Weights of a small transformer language model.
Size: 10 layers, MLP 704 SwiGLU.
Architecture: RMSNorm before each block, rotary positions, no biases in attention or MLP, tied embeddings, normalized queries and keys.
Training: a variant of SOAP for these matrices, 868M tokens, 6626 steps.
Each number is 200 + 40 x the weight over its row's rms, rounded and kept within 0 to 999. Layers, rows and columns count from 0. The size before them is the row's rms in percent of the matrix's.

# layer 6 attention output, 512x512, rms 0.159, rows 203-229, columns 0-255
096,217,161,182,153,177,189,208,221,214,116,120,198,208,195,177,209,192,182,223,186,157,171,172,177,198,164,211,214,127,142,170,193,269,220,198,170,220,168,231,171,173,238,179,162,207,161,168,222,236,246,161,253,225,168,198,221,223,241,228,160,146,217,237,173,176,144,235,239,222,219,209,160,152,239,242,184,200,219,206,222,230,228,178,225,145,273,189,198,214,221,240,214,258,174,183,160,163,162,210,198,172,200,112,206,249,156,277,213,148,273,185,196,183,157,229,155,180,234,232,106,228,240,164,209,299,191,215,168,192,153,196,189,190,225,236,246,260,203,270,229,145,201,207,214,156,179,199,149,203,154,131,221,209,215,208,235,182,244,166,237,160,246,233,231,248,219,163,222,169,280,123,197,214,222,194,132,174,128,171,166,195,133,153,231,230,132,205,208,130,288,231,240,194,166,180,231,165,217,182,219,179,173,183,219,245,213,176,149,166,219,249,200,102,145,180,209,182,207,152,188,136,201,185,270,264,184,148,153,183,154,198,163,206,127,213,166,216,227,216,176,278,171,187,218,235,249,160,158,238,184,155,215,210,254,195,180
099,191,204,236,146,177,137,257,172,191,184,236,188,228,197,155,254,269,151,148,176,196,184,133,210,125,210,172,229,208,180,178,164,241,196,236,107,244,163,142,204,210,213,234,213,260,178,247,133,179,186,143,212,251,179,295,209,214,131,165,206,191,230,181,158,184,220,211,200,287,216,194,192,248,199,222,280,219,183,210,111,176,231,241,261,155,190,242,188,218,197,174,107,290,208,244,228,78,168,142,227,219,166,303,201,243,214,191,217,203,304,158,146,122,129,160,204,205,174,154,163,147,135,202,175,166,200,246,174,196,144,242,178,174,162,221,216,202,194,159,204,243,274,197,208,259,129,211,291,256,170,170,219,148,191,227,237,195,207,190,188,129,133,198,148,214,121,180,200,234,167,204,210,166,187,158,143,177,144,170,209,215,189,225,219,192,217,176,225,158,196,212,227,205,213,193,220,220,179,210,175,123,83,181,196,159,194,188,172,152,143,153,189,250,157,281,255,218,242,173,205,201,250,153,208,209,190,124,281,111,131,260,250,216,191,217,239,189,154,172,204,227,198,200,158,229,223,221,206,187,179,190,192,180,227,168,140
105,225,204,207,219,159,171,199,222,221,229,170,184,232,246,230,148,152,258,123,246,200,205,212,193,131,192,221,225,158,158,219,241,194,210,199,138,144,159,235,146,216,160,187,306,192,102,229,233,182,210,205,210,226,273,187,248,198,208,229,255,238,196,201,189,204,216,243,204,245,122,249,162,187,180,181,255,205,179,232,255,148,185,168,134,193,251,136,196,196,190,214,277,223,296,185,183,240,258,221,229,205,234,215,212,204,180,177,185,211,215,207,255,171,221,203,202,132,194,220,182,256,267,233,235,157,230,220,261,254,255,231,296,201,251,205,256,267,156,168,292,287,133,205,213,182,236,154,205,160,238,181,153,195,153,187,156,200,182,146,183,256,215,202,227,178,203,233,94,218,203,164,253,219,187,221,204,204,221,223,235,293,151,187,228,237,226,225,182,140,173,158,192,197,181,175,168,210,160,186,217,163,184,238,186,218,165,203,235,201,167,212,97,145,198,126,228,194,231,164,226,183,179,236,186,147,182,223,178,225,232,175,240,275,257,197,222,263,187,204,242,206,173,242,277,194,216,230,206,157,265,166,205,153,163,251,147
101,153,267,198,171,177,204,224,242,203,213,297,250,218,197,181,214,237,203,197,192,225,203,262,259,171,161,207,214,263,151,121,227,225,203,172,218,220,183,205,290,134,249,162,166,155,206,249,233,173,228,170,236,193,168,184,182,151,170,191,171,225,236,227,221,164,165,223,142,194,221,181,164,131,205,209,172,207,154,191,204,199,210,208,213,199,142,174,186,206,208,199,205,102,149,246,164,219,205,291,185,247,280,197,217,199,156,165,219,197,196,139,182,187,222,186,170,190,309,210,182,197,216,165,234,177,226,128,234,195,203,267,301,268,202,176,176,165,173,228,203,108,131,141,193,152,197,213,171,221,267,233,207,269,213,193,245,154,159,210,177,160,166,239,204,255,135,194,254,193,176,196,191,197,145,151,187,217,237,203,169,214,187,174,130,263,205,167,182,335,85,172,174,210,254,228,170,222,177,183,220,212,198,219,225,204,215,265,236,197,179,217,215,192,146,209,217,168,194,214,194,224,232,189,246,228,123,147,220,206,175,235,197,119,217,226,245,229,212,123,255,177,218,208,205,233,293,211,244,181,183,224,196,222,156,245,255
108,239,167,172,282,172,197,222,264,176,277,124,207,186,159,197,240,179,45,203,206,230,179,202,202,203,201,220,174,272,201,210,173,222,166,193,190,179,139,151,179,216,118,214,188,213,212,169,183,209,181,64,245,172,197,197,228,123,229,131,232,235,120,190,234,198,207,203,193,223,265,176,127,245,165,188,189,135,251,210,167,203,255,244,238,229,216,182,176,214,242,195,224,232,140,224,234,212,220,177,261,122,203,224,202,183,268,226,239,245,182,257,192,209,184,263,189,182,171,146,232,205,208,255,191,202,250,148,257,169,159,187,122,108,242,170,154,218,187,172,179,217,248,175,178,154,277,151,135,232,174,106,211,122,217,193,202,247,236,146,147,229,284,175,192,224,189,233,256,250,220,207,189,224,249,192,216,189,220,205,205,157,199,232,231,197,236,157,168,150,173,207,198,267,182,208,238,238,197,192,171,184,130,239,189,191,163,143,135,193,209,223,198,168,189,212,239,212,178,193,234,249,97,207,169,163,213,256,210,217,182,175,191,125,171,229,164,214,239,213,172,185,185,261,170,166,196,217,214,238,151,198,215,202,264,215,221
094,232,146,159,204,218,154,233,216,242,218,164,234,263,231,222,180,183,190,203,137,164,171,213,223,222,116,183,236,153,212,227,213,230,200,169,143,170,194,208,241,182,258,182,278,193,49,178,222,164,169,201,272,272,187,148,152,205,145,250,157,158,232,214,157,211,237,212,165,163,216,141,215,222,216,201,190,261,213,186,213,128,268,130,221,252,181,201,164,204,244,265,242,204,224,210,236,170,150,257,259,176,216,193,213,251,225,181,223,225,200,186,189,211,213,181,304,230,144,276,218,126,252,204,263,205,203,249,231,239,89,228,213,205,151,215,203,215,173,183,198,242,200,182,166,191,192,239,210,159,205,204,150,195,181,218,179,188,195,263,203,229,268,124,234,246,245,193,153,214,154,286,218,225,207,212,220,203,154,202,214,184,211,130,186,170,190,183,179,255,129,205,178,218,242,263,179,215,173,150,208,165,230,229,266,169,135,193,149,248,214,159,199,202,190,193,186,227,228,217,209,179,239,148,187,233,155,253,158,272,242,215,188,197,221,110,249,265,158,170,200,229,204,167,172,221,240,181,172,219,187,203,153,162,249,194,207
096,242,230,161,179,251,191,246,213,243,171,176,203,222,164,230,215,245,220,207,203,183,167,162,181,243,146,195,257,237,196,196,240,216,122,204,202,210,196,230,219,215,173,234,184,214,174,183,150,173,166,194,156,229,176,186,181,152,157,216,196,255,191,223,195,187,132,235,209,161,215,204,237,220,155,277,249,130,198,188,237,237,143,180,167,152,169,224,199,232,197,221,254,167,227,166,168,194,195,179,166,176,195,285,227,226,211,236,196,234,199,180,258,220,149,178,218,234,281,238,200,242,261,160,128,215,164,165,193,251,258,173,155,151,247,177,207,169,191,232,170,280,232,149,223,139,188,201,229,175,174,189,163,183,185,202,208,265,189,152,256,195,220,209,243,236,214,153,241,218,167,149,174,214,228,180,223,201,137,183,150,198,256,202,136,263,178,213,199,180,196,220,181,211,228,205,166,178,227,190,205,179,166,181,168,203,182,160,193,195,206,228,239,245,239,199,193,187,213,203,195,149,247,255,188,222,153,162,219,197,196,226,184,206,188,175,212,196,221,213,183,237,240,159,242,205,141,226,182,233,234,192,209,230,277,151,238
098,201,140,182,208,112,157,60,193,234,234,234,130,213,224,193,128,184,236,249,194,238,244,137,214,166,242,207,138,220,144,156,212,240,217,230,209,191,209,213,211,216,214,233,200,183,209,171,313,191,239,209,209,154,177,216,205,162,180,212,180,263,173,222,199,197,153,233,150,192,231,246,174,158,217,108,208,172,268,214,238,176,188,196,226,162,172,208,263,136,189,153,168,216,206,197,161,143,171,136,181,173,199,206,105,203,179,186,177,168,194,199,203,210,239,161,194,209,185,209,233,201,171,287,192,224,189,138,223,170,230,210,207,147,249,159,193,221,166,220,263,203,201,173,242,228,152,219,232,240,159,188,226,125,248,191,211,159,225,235,198,247,214,168,246,188,214,210,199,147,205,201,161,194,207,221,159,218,224,232,181,218,182,208,205,195,221,237,172,192,206,255,190,176,151,209,211,211,223,287,200,175,242,256,169,229,165,234,211,235,193,169,187,175,212,264,169,217,241,160,196,234,165,200,202,197,172,175,206,240,198,204,198,209,168,232,159,192,264,201,161,153,153,190,226,198,240,186,217,223,262,177,197,217,210,211,260
100,196,162,145,185,205,247,228,201,254,194,199,185,254,253,166,190,159,137,151,201,155,185,210,264,106,222,177,162,201,128,238,222,221,212,192,151,217,206,183,246,196,162,213,203,218,122,170,208,292,160,218,248,209,175,178,165,232,190,228,230,141,193,184,212,202,234,174,230,265,220,233,244,212,236,67,189,221,175,151,195,229,207,244,162,217,252,230,163,188,141,169,232,205,227,201,214,159,186,203,303,135,167,267,219,182,184,172,196,185,245,161,207,150,222,139,204,192,196,189,203,208,233,147,247,131,186,208,204,202,203,200,174,170,180,207,248,198,212,216,207,217,301,217,191,225,164,182,238,235,147,236,190,207,198,277,182,209,182,211,262,239,194,235,280,179,206,193,192,277,212,222,267,239,140,236,230,190,224,256,219,218,185,123,278,242,241,205,177,205,230,146,150,279,176,140,158,266,251,193,135,206,202,199,214,178,181,205,178,218,209,180,244,190,241,146,261,247,252,148,185,218,230,244,234,182,260,137,238,140,176,223,236,214,203,212,197,208,219,173,207,148,164,272,249,141,167,169,199,223,256,227,233,232,234,165,228
098,270,188,184,192,268,164,239,207,200,199,199,205,152,278,236,168,226,143,143,198,205,202,179,231,212,217,210,202,210,125,246,255,226,147,173,196,206,185,122,231,205,220,245,213,151,240,258,248,156,228,233,125,308,232,152,239,201,206,186,236,220,190,113,319,93,186,248,250,200,211,217,206,148,243,172,213,210,186,260,271,219,228,202,158,243,196,230,131,305,273,225,169,190,186,170,166,208,208,246,225,176,202,223,234,254,196,193,194,232,248,192,115,216,221,210,222,138,171,135,148,224,189,173,201,203,235,217,202,103,206,154,156,154,237,237,166,236,187,131,240,240,220,169,191,175,175,173,187,202,213,189,170,194,186,195,137,218,237,157,167,208,207,132,172,146,187,126,185,177,239,156,256,237,202,255,200,218,192,80,174,162,246,239,118,252,181,223,228,200,208,236,256,223,156,229,200,146,207,235,188,165,165,167,200,236,194,182,191,239,178,172,179,197,258,220,210,156,223,228,176,232,169,191,223,135,218,221,227,255,140,183,121,193,188,179,190,172,218,251,223,214,202,269,206,198,180,223,175,249,190,179,207,178,208,236,169
099,170,222,165,169,221,230,130,142,142,154,157,172,151,228,255,250,143,201,208,183,248,227,120,139,164,199,217,149,238,223,162,167,261,182,178,197,191,197,159,158,211,177,182,96,243,167,153,167,157,227,243,146,201,130,249,245,189,265,250,160,205,248,253,133,176,216,217,198,225,257,189,230,225,221,247,212,254,232,272,164,217,130,262,237,190,199,188,241,250,201,257,188,208,171,159,243,198,166,247,198,187,247,188,214,184,226,182,138,173,227,220,265,220,204,177,219,273,221,175,125,180,207,166,268,219,138,224,172,215,207,208,188,155,165,145,155,195,156,217,197,255,213,206,148,193,188,194,218,195,157,215,220,216,179,163,128,197,186,208,168,135,179,131,177,196,255,221,209,225,224,231,173,150,192,178,215,231,146,143,293,229,158,207,194,229,200,216,219,154,207,200,276,319,171,126,255,206,180,140,225,246,205,223,203,230,228,186,220,199,191,249,163,136,164,224,229,198,199,208,222,187,207,237,204,225,228,264,165,256,118,118,207,197,232,163,172,181,205,158,225,113,189,190,190,173,231,163,286,219,206,212,230,262,232,207,201
103,158,176,79,281,155,212,245,231,275,189,247,195,187,298,283,188,205,135,250,155,164,169,161,222,195,207,230,184,233,226,119,239,197,199,239,250,234,143,185,255,192,173,202,197,220,245,199,153,161,194,162,225,196,165,216,179,128,184,133,263,195,220,132,216,219,249,193,158,179,192,112,143,185,166,205,205,220,189,265,269,196,190,139,194,197,259,316,254,226,183,172,217,196,151,229,192,183,138,192,179,221,190,263,238,277,186,213,222,209,116,184,174,249,263,142,167,200,225,150,205,204,260,170,159,298,258,256,205,180,222,167,252,242,190,182,176,177,152,191,198,118,206,254,177,190,210,218,174,233,190,207,226,246,281,146,219,164,219,223,177,136,176,218,198,179,194,164,178,239,259,214,164,239,273,180,171,212,170,263,175,159,247,206,223,158,238,185,193,174,216,229,248,222,202,213,173,252,194,173,238,201,209,210,208,222,197,274,175,233,228,215,179,248,129,210,237,94,205,285,152,185,175,239,169,179,213,187,240,291,224,156,190,223,189,185,189,251,186,198,213,238,142,183,195,268,167,189,149,181,220,205,166,219,197,180,156
098,204,183,162,116,177,218,250,283,166,166,170,226,190,291,196,169,177,216,234,197,153,229,195,241,210,230,192,211,199,198,324,130,210,185,177,221,250,157,212,223,238,188,217,137,186,193,167,155,179,214,184,206,211,206,194,261,148,207,260,196,241,259,176,245,230,154,212,256,257,181,150,131,243,189,237,184,203,166,242,226,166,174,285,163,188,225,174,152,209,258,238,272,152,210,190,218,170,250,159,230,186,215,203,180,171,296,268,208,245,298,194,188,240,191,249,189,200,275,228,195,193,248,165,242,137,151,254,236,276,161,220,217,235,211,176,126,167,248,169,196,163,190,180,219,206,222,171,107,207,157,178,204,175,235,156,169,248,188,168,275,203,159,184,244,170,185,220,209,176,231,228,136,197,126,132,202,228,193,228,169,244,155,173,221,243,213,176,208,261,159,57,154,257,173,269,225,178,181,245,174,201,152,226,232,257,152,285,235,225,138,246,233,165,151,199,189,257,231,264,241,215,218,198,229,182,224,202,208,195,162,124,242,121,275,217,207,230,170,159,198,166,197,188,214,196,254,244,234,183,275,212,206,211,144,179,294
102,191,160,158,192,218,285,258,235,200,220,166,301,178,235,236,118,225,153,189,204,167,204,208,204,246,191,312,265,174,170,201,276,220,201,195,176,158,159,223,156,275,196,202,227,212,190,283,189,181,185,190,195,186,195,286,182,195,179,126,163,189,139,153,243,213,202,141,175,186,102,109,262,211,162,186,193,260,215,230,192,196,270,245,133,256,188,254,194,208,236,156,217,252,191,175,201,186,223,142,159,201,181,168,197,261,191,158,210,261,204,171,235,268,181,205,187,237,229,181,171,191,275,239,192,211,259,220,182,161,170,178,275,189,224,241,172,213,268,221,231,162,196,250,199,215,279,238,179,235,165,186,198,200,195,226,196,159,196,211,194,106,259,191,291,146,206,284,265,163,171,221,151,266,191,189,182,212,161,208,230,194,209,280,130,143,175,226,238,184,283,258,207,270,242,208,169,181,253,184,205,239,177,153,176,115,232,229,243,188,234,158,183,194,244,220,163,148,197,218,200,158,191,216,222,219,204,242,210,150,184,236,122,201,180,200,199,163,157,263,164,230,141,234,188,201,183,207,183,206,209,181,175,205,171,133,223
103,306,126,233,206,228,247,190,229,190,159,154,245,146,212,187,241,214,182,135,240,161,206,223,261,189,209,196,243,202,123,296,216,206,243,199,206,223,167,200,231,206,211,248,193,110,162,223,205,206,206,205,202,120,183,199,134,181,215,167,211,213,134,239,197,202,220,181,172,81,214,183,236,262,168,146,227,157,157,211,233,272,242,241,218,255,239,305,245,214,229,212,152,193,188,150,248,228,211,183,241,300,191,233,130,204,214,176,217,272,211,185,225,208,189,189,242,250,261,271,233,161,207,163,203,251,259,103,242,227,167,193,205,208,151,179,178,196,183,224,206,194,218,244,214,207,199,118,159,177,204,210,238,239,234,152,190,163,203,174,112,170,206,219,164,172,144,211,193,199,252,99,161,139,301,175,225,259,142,183,194,216,264,202,201,198,273,237,208,173,226,146,208,227,244,165,218,175,111,333,128,226,240,236,194,202,207,199,215,219,189,220,228,213,257,134,187,156,293,202,199,228,187,198,179,173,163,175,252,168,183,202,228,221,251,254,222,204,196,201,205,123,216,179,143,183,108,181,220,196,205,184,191,213,224,165,228
107,173,182,226,209,243,249,157,239,206,104,198,225,218,179,184,168,213,165,207,180,140,149,187,211,140,189,184,178,202,220,262,212,240,253,230,236,185,214,195,126,191,211,227,141,256,257,211,196,178,179,222,220,254,211,191,232,148,214,186,226,199,172,197,155,196,132,230,247,166,187,182,155,196,221,211,242,150,216,199,175,248,201,210,123,171,218,213,176,191,197,180,294,260,172,172,178,220,199,204,220,304,238,173,289,254,266,145,285,231,210,191,220,172,233,205,151,185,220,209,123,221,165,251,190,158,194,239,159,238,183,258,164,186,245,245,120,157,252,275,161,194,161,229,241,160,162,193,237,180,212,200,144,225,165,244,232,172,185,176,202,148,191,159,206,283,200,228,165,157,203,163,192,227,196,246,175,170,248,208,225,193,189,184,241,158,263,219,221,274,272,220,115,173,231,130,197,182,218,160,237,127,248,160,229,205,162,224,244,164,223,203,175,242,263,191,207,248,192,140,213,173,248,177,242,246,207,208,239,199,161,213,181,273,235,265,235,151,188,140,237,230,295,215,203,221,217,154,193,215,225,187,160,174,201,181,228
099,172,218,151,188,246,261,201,148,248,205,291,256,184,198,166,266,186,234,205,212,203,139,217,173,70,202,97,297,181,189,179,211,184,215,219,206,159,201,245,230,212,208,232,237,132,251,267,195,247,214,190,266,131,179,222,199,192,213,283,232,191,213,133,276,171,223,225,113,274,96,260,186,187,208,196,244,235,246,207,126,222,182,239,181,179,321,203,184,227,217,197,103,181,168,213,225,167,207,186,154,239,210,157,199,248,220,229,210,223,253,171,185,154,207,236,142,215,190,137,199,139,157,187,105,161,222,171,137,221,205,208,288,263,235,231,227,245,267,136,206,231,222,192,266,230,234,218,264,140,257,194,185,285,194,223,240,171,210,205,127,157,179,170,217,262,200,249,199,141,270,215,214,172,174,243,233,242,243,219,251,151,253,190,229,211,187,280,139,182,235,238,249,187,160,241,219,200,216,242,187,147,229,191,186,182,229,264,175,244,180,154,190,192,197,218,151,176,169,183,184,198,177,133,181,236,220,217,211,204,220,201,177,190,201,176,203,179,173,246,175,223,189,153,163,251,205,262,204,230,203,165,230,212,254,150,211
094,84,187,231,228,206,203,285,135,234,192,231,238,280,192,202,190,130,217,230,196,141,221,215,242,221,236,212,202,270,214,230,205,249,239,194,190,195,247,190,215,214,151,169,208,207,140,198,259,153,207,170,205,170,154,200,249,229,238,192,257,292,169,213,186,266,219,245,214,225,217,218,242,209,191,179,124,197,204,205,192,228,241,197,197,281,167,144,213,192,220,212,238,120,200,213,236,182,171,225,282,177,203,151,236,231,290,214,177,240,269,230,175,206,232,224,167,196,251,153,147,218,199,158,214,190,204,121,172,195,201,152,177,161,152,186,185,155,228,183,231,222,201,191,168,252,187,188,247,206,198,277,167,226,208,218,158,161,212,186,198,196,185,167,140,168,201,191,218,206,204,153,128,138,204,163,252,185,248,141,227,269,239,228,215,246,231,161,183,207,221,208,183,162,200,178,159,189,256,147,198,131,285,195,250,209,231,228,247,280,128,213,196,201,209,187,171,211,140,189,222,225,218,242,210,203,188,206,234,210,181,212,204,172,196,245,239,236,180,180,207,175,215,271,186,158,168,230,127,191,210,216,188,168,139,250,232
101,209,303,230,219,198,194,191,204,221,246,205,196,170,166,236,229,245,213,179,245,173,170,194,141,204,210,231,116,251,151,236,163,258,201,193,204,135,174,123,211,222,69,208,267,243,207,210,154,180,242,207,184,230,150,236,202,195,240,172,195,170,169,231,151,242,188,223,192,207,206,149,235,193,196,170,110,226,143,178,236,234,165,214,224,267,188,241,209,228,141,247,208,225,199,198,257,160,268,236,181,230,205,283,139,231,273,232,177,126,192,248,189,187,158,226,181,147,165,186,200,167,172,232,190,162,182,148,272,187,208,224,186,205,220,181,225,152,237,210,170,204,266,233,127,184,239,205,223,232,162,261,207,194,201,191,230,187,200,212,173,178,190,230,159,163,180,194,160,208,209,192,279,170,246,214,170,266,223,249,169,195,194,215,232,196,195,202,204,221,223,197,193,214,250,239,135,241,205,131,170,179,189,160,242,138,176,190,177,160,191,204,211,192,194,159,203,257,234,194,184,154,173,224,194,161,181,252,123,179,172,229,249,231,212,226,198,240,237,223,215,226,227,138,186,209,222,162,143,214,139,213,194,181,210,199,216
095,176,206,188,136,220,182,229,271,124,171,222,201,190,226,204,204,162,224,262,164,193,251,215,185,125,272,259,236,206,166,213,139,229,239,246,123,181,167,242,182,247,219,197,165,285,258,241,223,231,170,151,176,231,194,264,164,199,137,220,177,220,202,178,168,233,239,161,172,208,192,221,210,216,252,210,174,219,214,201,200,154,171,153,249,208,138,240,136,248,217,186,228,173,209,227,180,220,204,208,219,182,167,102,171,176,35,225,156,136,173,159,162,167,209,233,162,227,210,196,218,199,163,192,236,210,274,214,230,148,275,207,235,235,261,141,224,104,158,145,226,201,212,189,163,188,197,251,194,187,196,208,201,230,194,215,239,236,168,115,260,143,165,110,204,235,254,224,274,126,207,278,236,197,196,168,153,249,256,200,239,209,147,253,185,224,154,224,212,219,267,185,216,242,239,210,222,146,228,235,227,228,214,162,179,194,221,163,182,191,214,169,243,184,197,195,222,156,211,263,185,144,187,165,180,190,167,164,163,172,230,204,165,201,224,156,195,240,148,150,210,235,165,165,185,237,217,204,235,213,269,178,236,252,188,177,163
100,143,283,202,245,201,324,229,248,141,287,159,139,219,223,216,187,240,210,207,191,152,200,241,223,243,240,195,177,137,226,210,155,211,241,147,244,185,195,183,160,159,142,182,285,202,258,213,183,234,242,267,145,188,282,226,238,229,185,200,173,220,168,175,140,198,173,217,252,246,118,133,225,222,193,238,237,225,271,184,234,202,257,182,212,212,221,155,226,193,156,194,222,248,154,117,171,223,217,126,173,251,229,195,252,127,202,189,171,257,188,177,259,212,154,132,214,277,207,123,199,199,147,198,195,297,206,205,218,198,155,101,148,211,194,225,194,211,124,169,245,187,176,148,224,233,226,195,143,240,213,213,232,138,183,186,185,165,181,186,163,171,254,159,246,192,163,157,147,172,170,166,207,186,240,218,174,223,172,256,174,285,150,332,198,221,211,202,201,193,212,224,237,158,189,226,192,153,199,181,262,217,153,224,215,170,173,153,184,246,144,213,221,168,185,179,222,234,176,239,196,181,217,199,273,248,210,204,186,219,249,181,182,176,267,201,179,189,180,91,169,137,250,212,220,100,208,192,237,219,184,152,135,174,185,198,190
100,221,225,193,199,201,177,292,229,216,165,211,156,218,240,298,230,117,183,178,173,285,237,177,123,157,198,233,174,231,221,247,254,188,191,136,215,177,232,162,211,212,175,221,218,157,262,169,219,201,112,193,176,187,234,195,239,164,193,238,249,159,188,199,228,148,258,202,167,262,181,94,169,205,167,137,263,218,154,140,180,238,180,258,281,171,183,215,208,194,217,186,204,231,112,250,218,158,132,216,252,185,186,201,186,221,140,214,197,307,152,238,250,218,237,124,213,200,159,177,186,240,206,122,191,199,175,200,168,242,212,152,189,209,209,208,165,140,210,209,231,134,239,279,191,153,128,327,182,189,263,133,169,215,214,208,137,257,238,200,183,239,213,98,118,191,232,202,250,187,184,174,201,235,235,267,171,241,245,153,227,293,259,237,240,225,186,164,312,170,151,208,245,191,96,255,242,174,311,238,204,217,278,192,199,276,174,169,218,145,175,143,204,133,164,243,253,174,242,191,200,176,116,191,206,136,207,255,175,174,212,187,221,219,271,167,231,186,299,183,181,226,206,205,217,189,179,206,214,218,194,137,219,259,218,191,203
102,251,220,156,227,210,195,172,243,136,220,196,162,204,248,171,219,185,218,288,212,187,178,196,200,205,188,185,209,154,180,210,231,193,189,155,167,219,202,162,135,146,231,185,239,200,294,159,208,191,174,184,180,182,243,156,203,194,174,268,230,173,200,233,216,207,177,263,212,167,253,231,195,283,189,245,193,270,229,179,240,252,180,147,167,179,180,214,185,173,189,181,183,254,194,254,265,184,209,194,262,203,196,197,185,234,219,178,183,224,238,195,144,222,169,227,230,160,168,191,158,243,209,232,233,190,248,275,161,199,231,213,159,183,223,239,197,165,212,228,220,172,279,187,177,227,219,176,176,252,222,117,217,121,204,235,220,226,194,133,195,192,199,217,233,240,211,260,254,221,161,197,247,168,173,155,177,219,216,159,238,187,210,147,238,145,189,210,212,144,273,179,184,203,183,57,249,171,177,187,296,188,199,134,152,127,199,201,206,148,248,203,226,162,228,224,191,232,173,206,189,166,150,217,212,189,217,175,237,235,193,193,227,181,129,254,142,190,209,234,168,195,234,251,191,245,214,117,161,251,125,251,234,124,238,179,109
106,238,182,192,241,231,291,159,186,99,170,241,175,227,180,195,188,216,287,157,230,130,222,127,232,167,193,248,210,156,206,203,214,142,247,272,219,170,208,186,149,217,231,185,202,241,83,174,174,211,184,198,233,147,198,144,111,255,159,258,170,202,203,197,218,186,170,230,214,132,198,203,231,213,258,151,218,163,220,160,223,134,200,198,184,224,220,193,203,211,252,181,173,211,274,190,215,225,250,249,127,160,218,153,240,187,167,188,205,150,272,194,184,218,163,198,236,263,166,276,206,184,203,172,117,184,223,202,180,210,172,227,232,203,189,149,209,205,191,188,217,249,230,234,196,167,238,160,169,177,162,225,276,211,170,151,188,229,208,238,213,235,161,176,167,194,185,180,243,273,225,182,193,208,213,185,198,169,242,161,106,169,207,219,149,216,237,142,219,184,211,230,218,170,257,205,171,225,127,172,232,164,203,230,167,249,214,265,160,158,148,199,182,220,113,251,247,194,242,229,176,260,209,205,227,222,163,188,177,177,172,131,176,162,183,156,117,250,236,182,231,236,169,180,205,234,214,223,177,156,271,230,192,188,248,229,183
100,187,194,151,236,200,279,190,174,238,203,170,197,269,160,166,227,196,203,98,172,228,151,227,264,209,293,183,227,269,215,195,177,234,133,194,165,228,171,227,304,248,213,214,170,232,258,179,126,175,198,195,184,250,188,196,246,163,199,174,197,217,200,166,116,192,176,216,243,204,248,163,245,202,193,201,253,210,171,280,176,214,202,293,119,208,218,163,187,255,172,270,200,170,206,195,229,173,258,189,225,160,187,207,139,237,201,160,202,236,182,198,227,194,200,240,198,202,184,164,207,260,225,175,117,213,199,213,220,153,174,178,212,182,232,172,192,224,130,265,260,160,151,199,227,146,217,223,238,168,223,161,179,258,191,180,184,176,246,169,180,161,225,234,144,199,172,189,195,216,179,175,219,249,141,183,186,210,214,262,209,223,237,218,238,212,257,176,191,231,143,201,239,286,235,260,248,215,172,225,167,198,221,230,198,236,236,243,192,156,203,190,226,229,178,248,215,200,231,190,213,236,155,197,196,206,209,291,219,225,204,143,243,233,188,215,111,174,185,244,275,273,181,180,146,238,146,210,178,170,189,242,183,252,233,204,227
099,241,200,128,224,194,185,203,222,198,170,245,266,212,197,198,226,190,241,191,154,238,214,204,236,211,197,226,157,206,206,165,167,245,255,209,229,125,227,209,225,220,223,215,185,204,191,243,247,224,262,232,201,228,253,208,234,242,164,238,251,212,174,170,272,199,281,174,194,133,193,231,236,222,261,138,211,191,210,199,162,125,196,156,254,187,162,213,145,216,222,220,259,133,171,212,191,187,246,233,174,255,164,219,281,165,187,196,212,211,187,121,186,207,158,211,183,187,216,164,217,210,211,161,201,231,188,253,176,140,148,223,224,156,155,163,216,169,234,222,219,267,216,152,185,204,204,190,169,237,271,168,176,222,111,220,188,189,196,267,154,166,234,164,285,183,285,95,229,229,214,284,176,201,158,222,215,153,220,231,180,224,145,237,87,217,245,214,204,308,219,167,194,258,159,184,198,195,247,259,165,196,174,201,195,294,231,159,222,216,204,205,274,195,166,251,209,182,152,192,239,192,179,230,227,227,251,178,176,301,140,197,150,193,179,131,139,225,233,172,190,256,173,185,218,206,255,186,142,234,222,153,168,173,135,197,225
095,150,186,182,158,218,225,248,180,235,204,209,274,154,242,179,190,283,203,196,263,175,193,242,244,199,201,147,185,196,209,203,221,262,306,200,222,68,258,181,161,259,221,162,166,183,191,143,147,180,219,257,216,296,223,236,239,153,161,191,240,205,304,168,156,232,265,171,210,124,192,198,152,192,164,253,203,223,167,256,209,188,234,171,180,232,127,148,229,185,250,207,234,237,259,177,118,189,132,249,168,231,146,213,223,181,220,197,216,181,229,195,236,241,209,155,208,162,137,165,207,210,223,185,207,174,160,208,212,198,168,112,261,165,186,215,243,205,175,220,138,154,169,183,257,232,170,260,133,147,169,233,222,189,206,194,184,273,195,172,176,176,185,184,208,205,194,211,231,167,211,153,140,226,208,240,183,166,177,132,204,254,203,218,202,191,178,186,207,261,175,247,186,227,250,255,229,229,196,208,191,196,144,253,223,230,242,251,180,204,255,179,212,277,236,230,211,176,151,198,212,151,254,215,260,243,205,180,197,247,211,168,228,161,274,246,257,153,224,127,132,185,235,159,216,203,241,255,161,235,258,211,174,262,245,192,166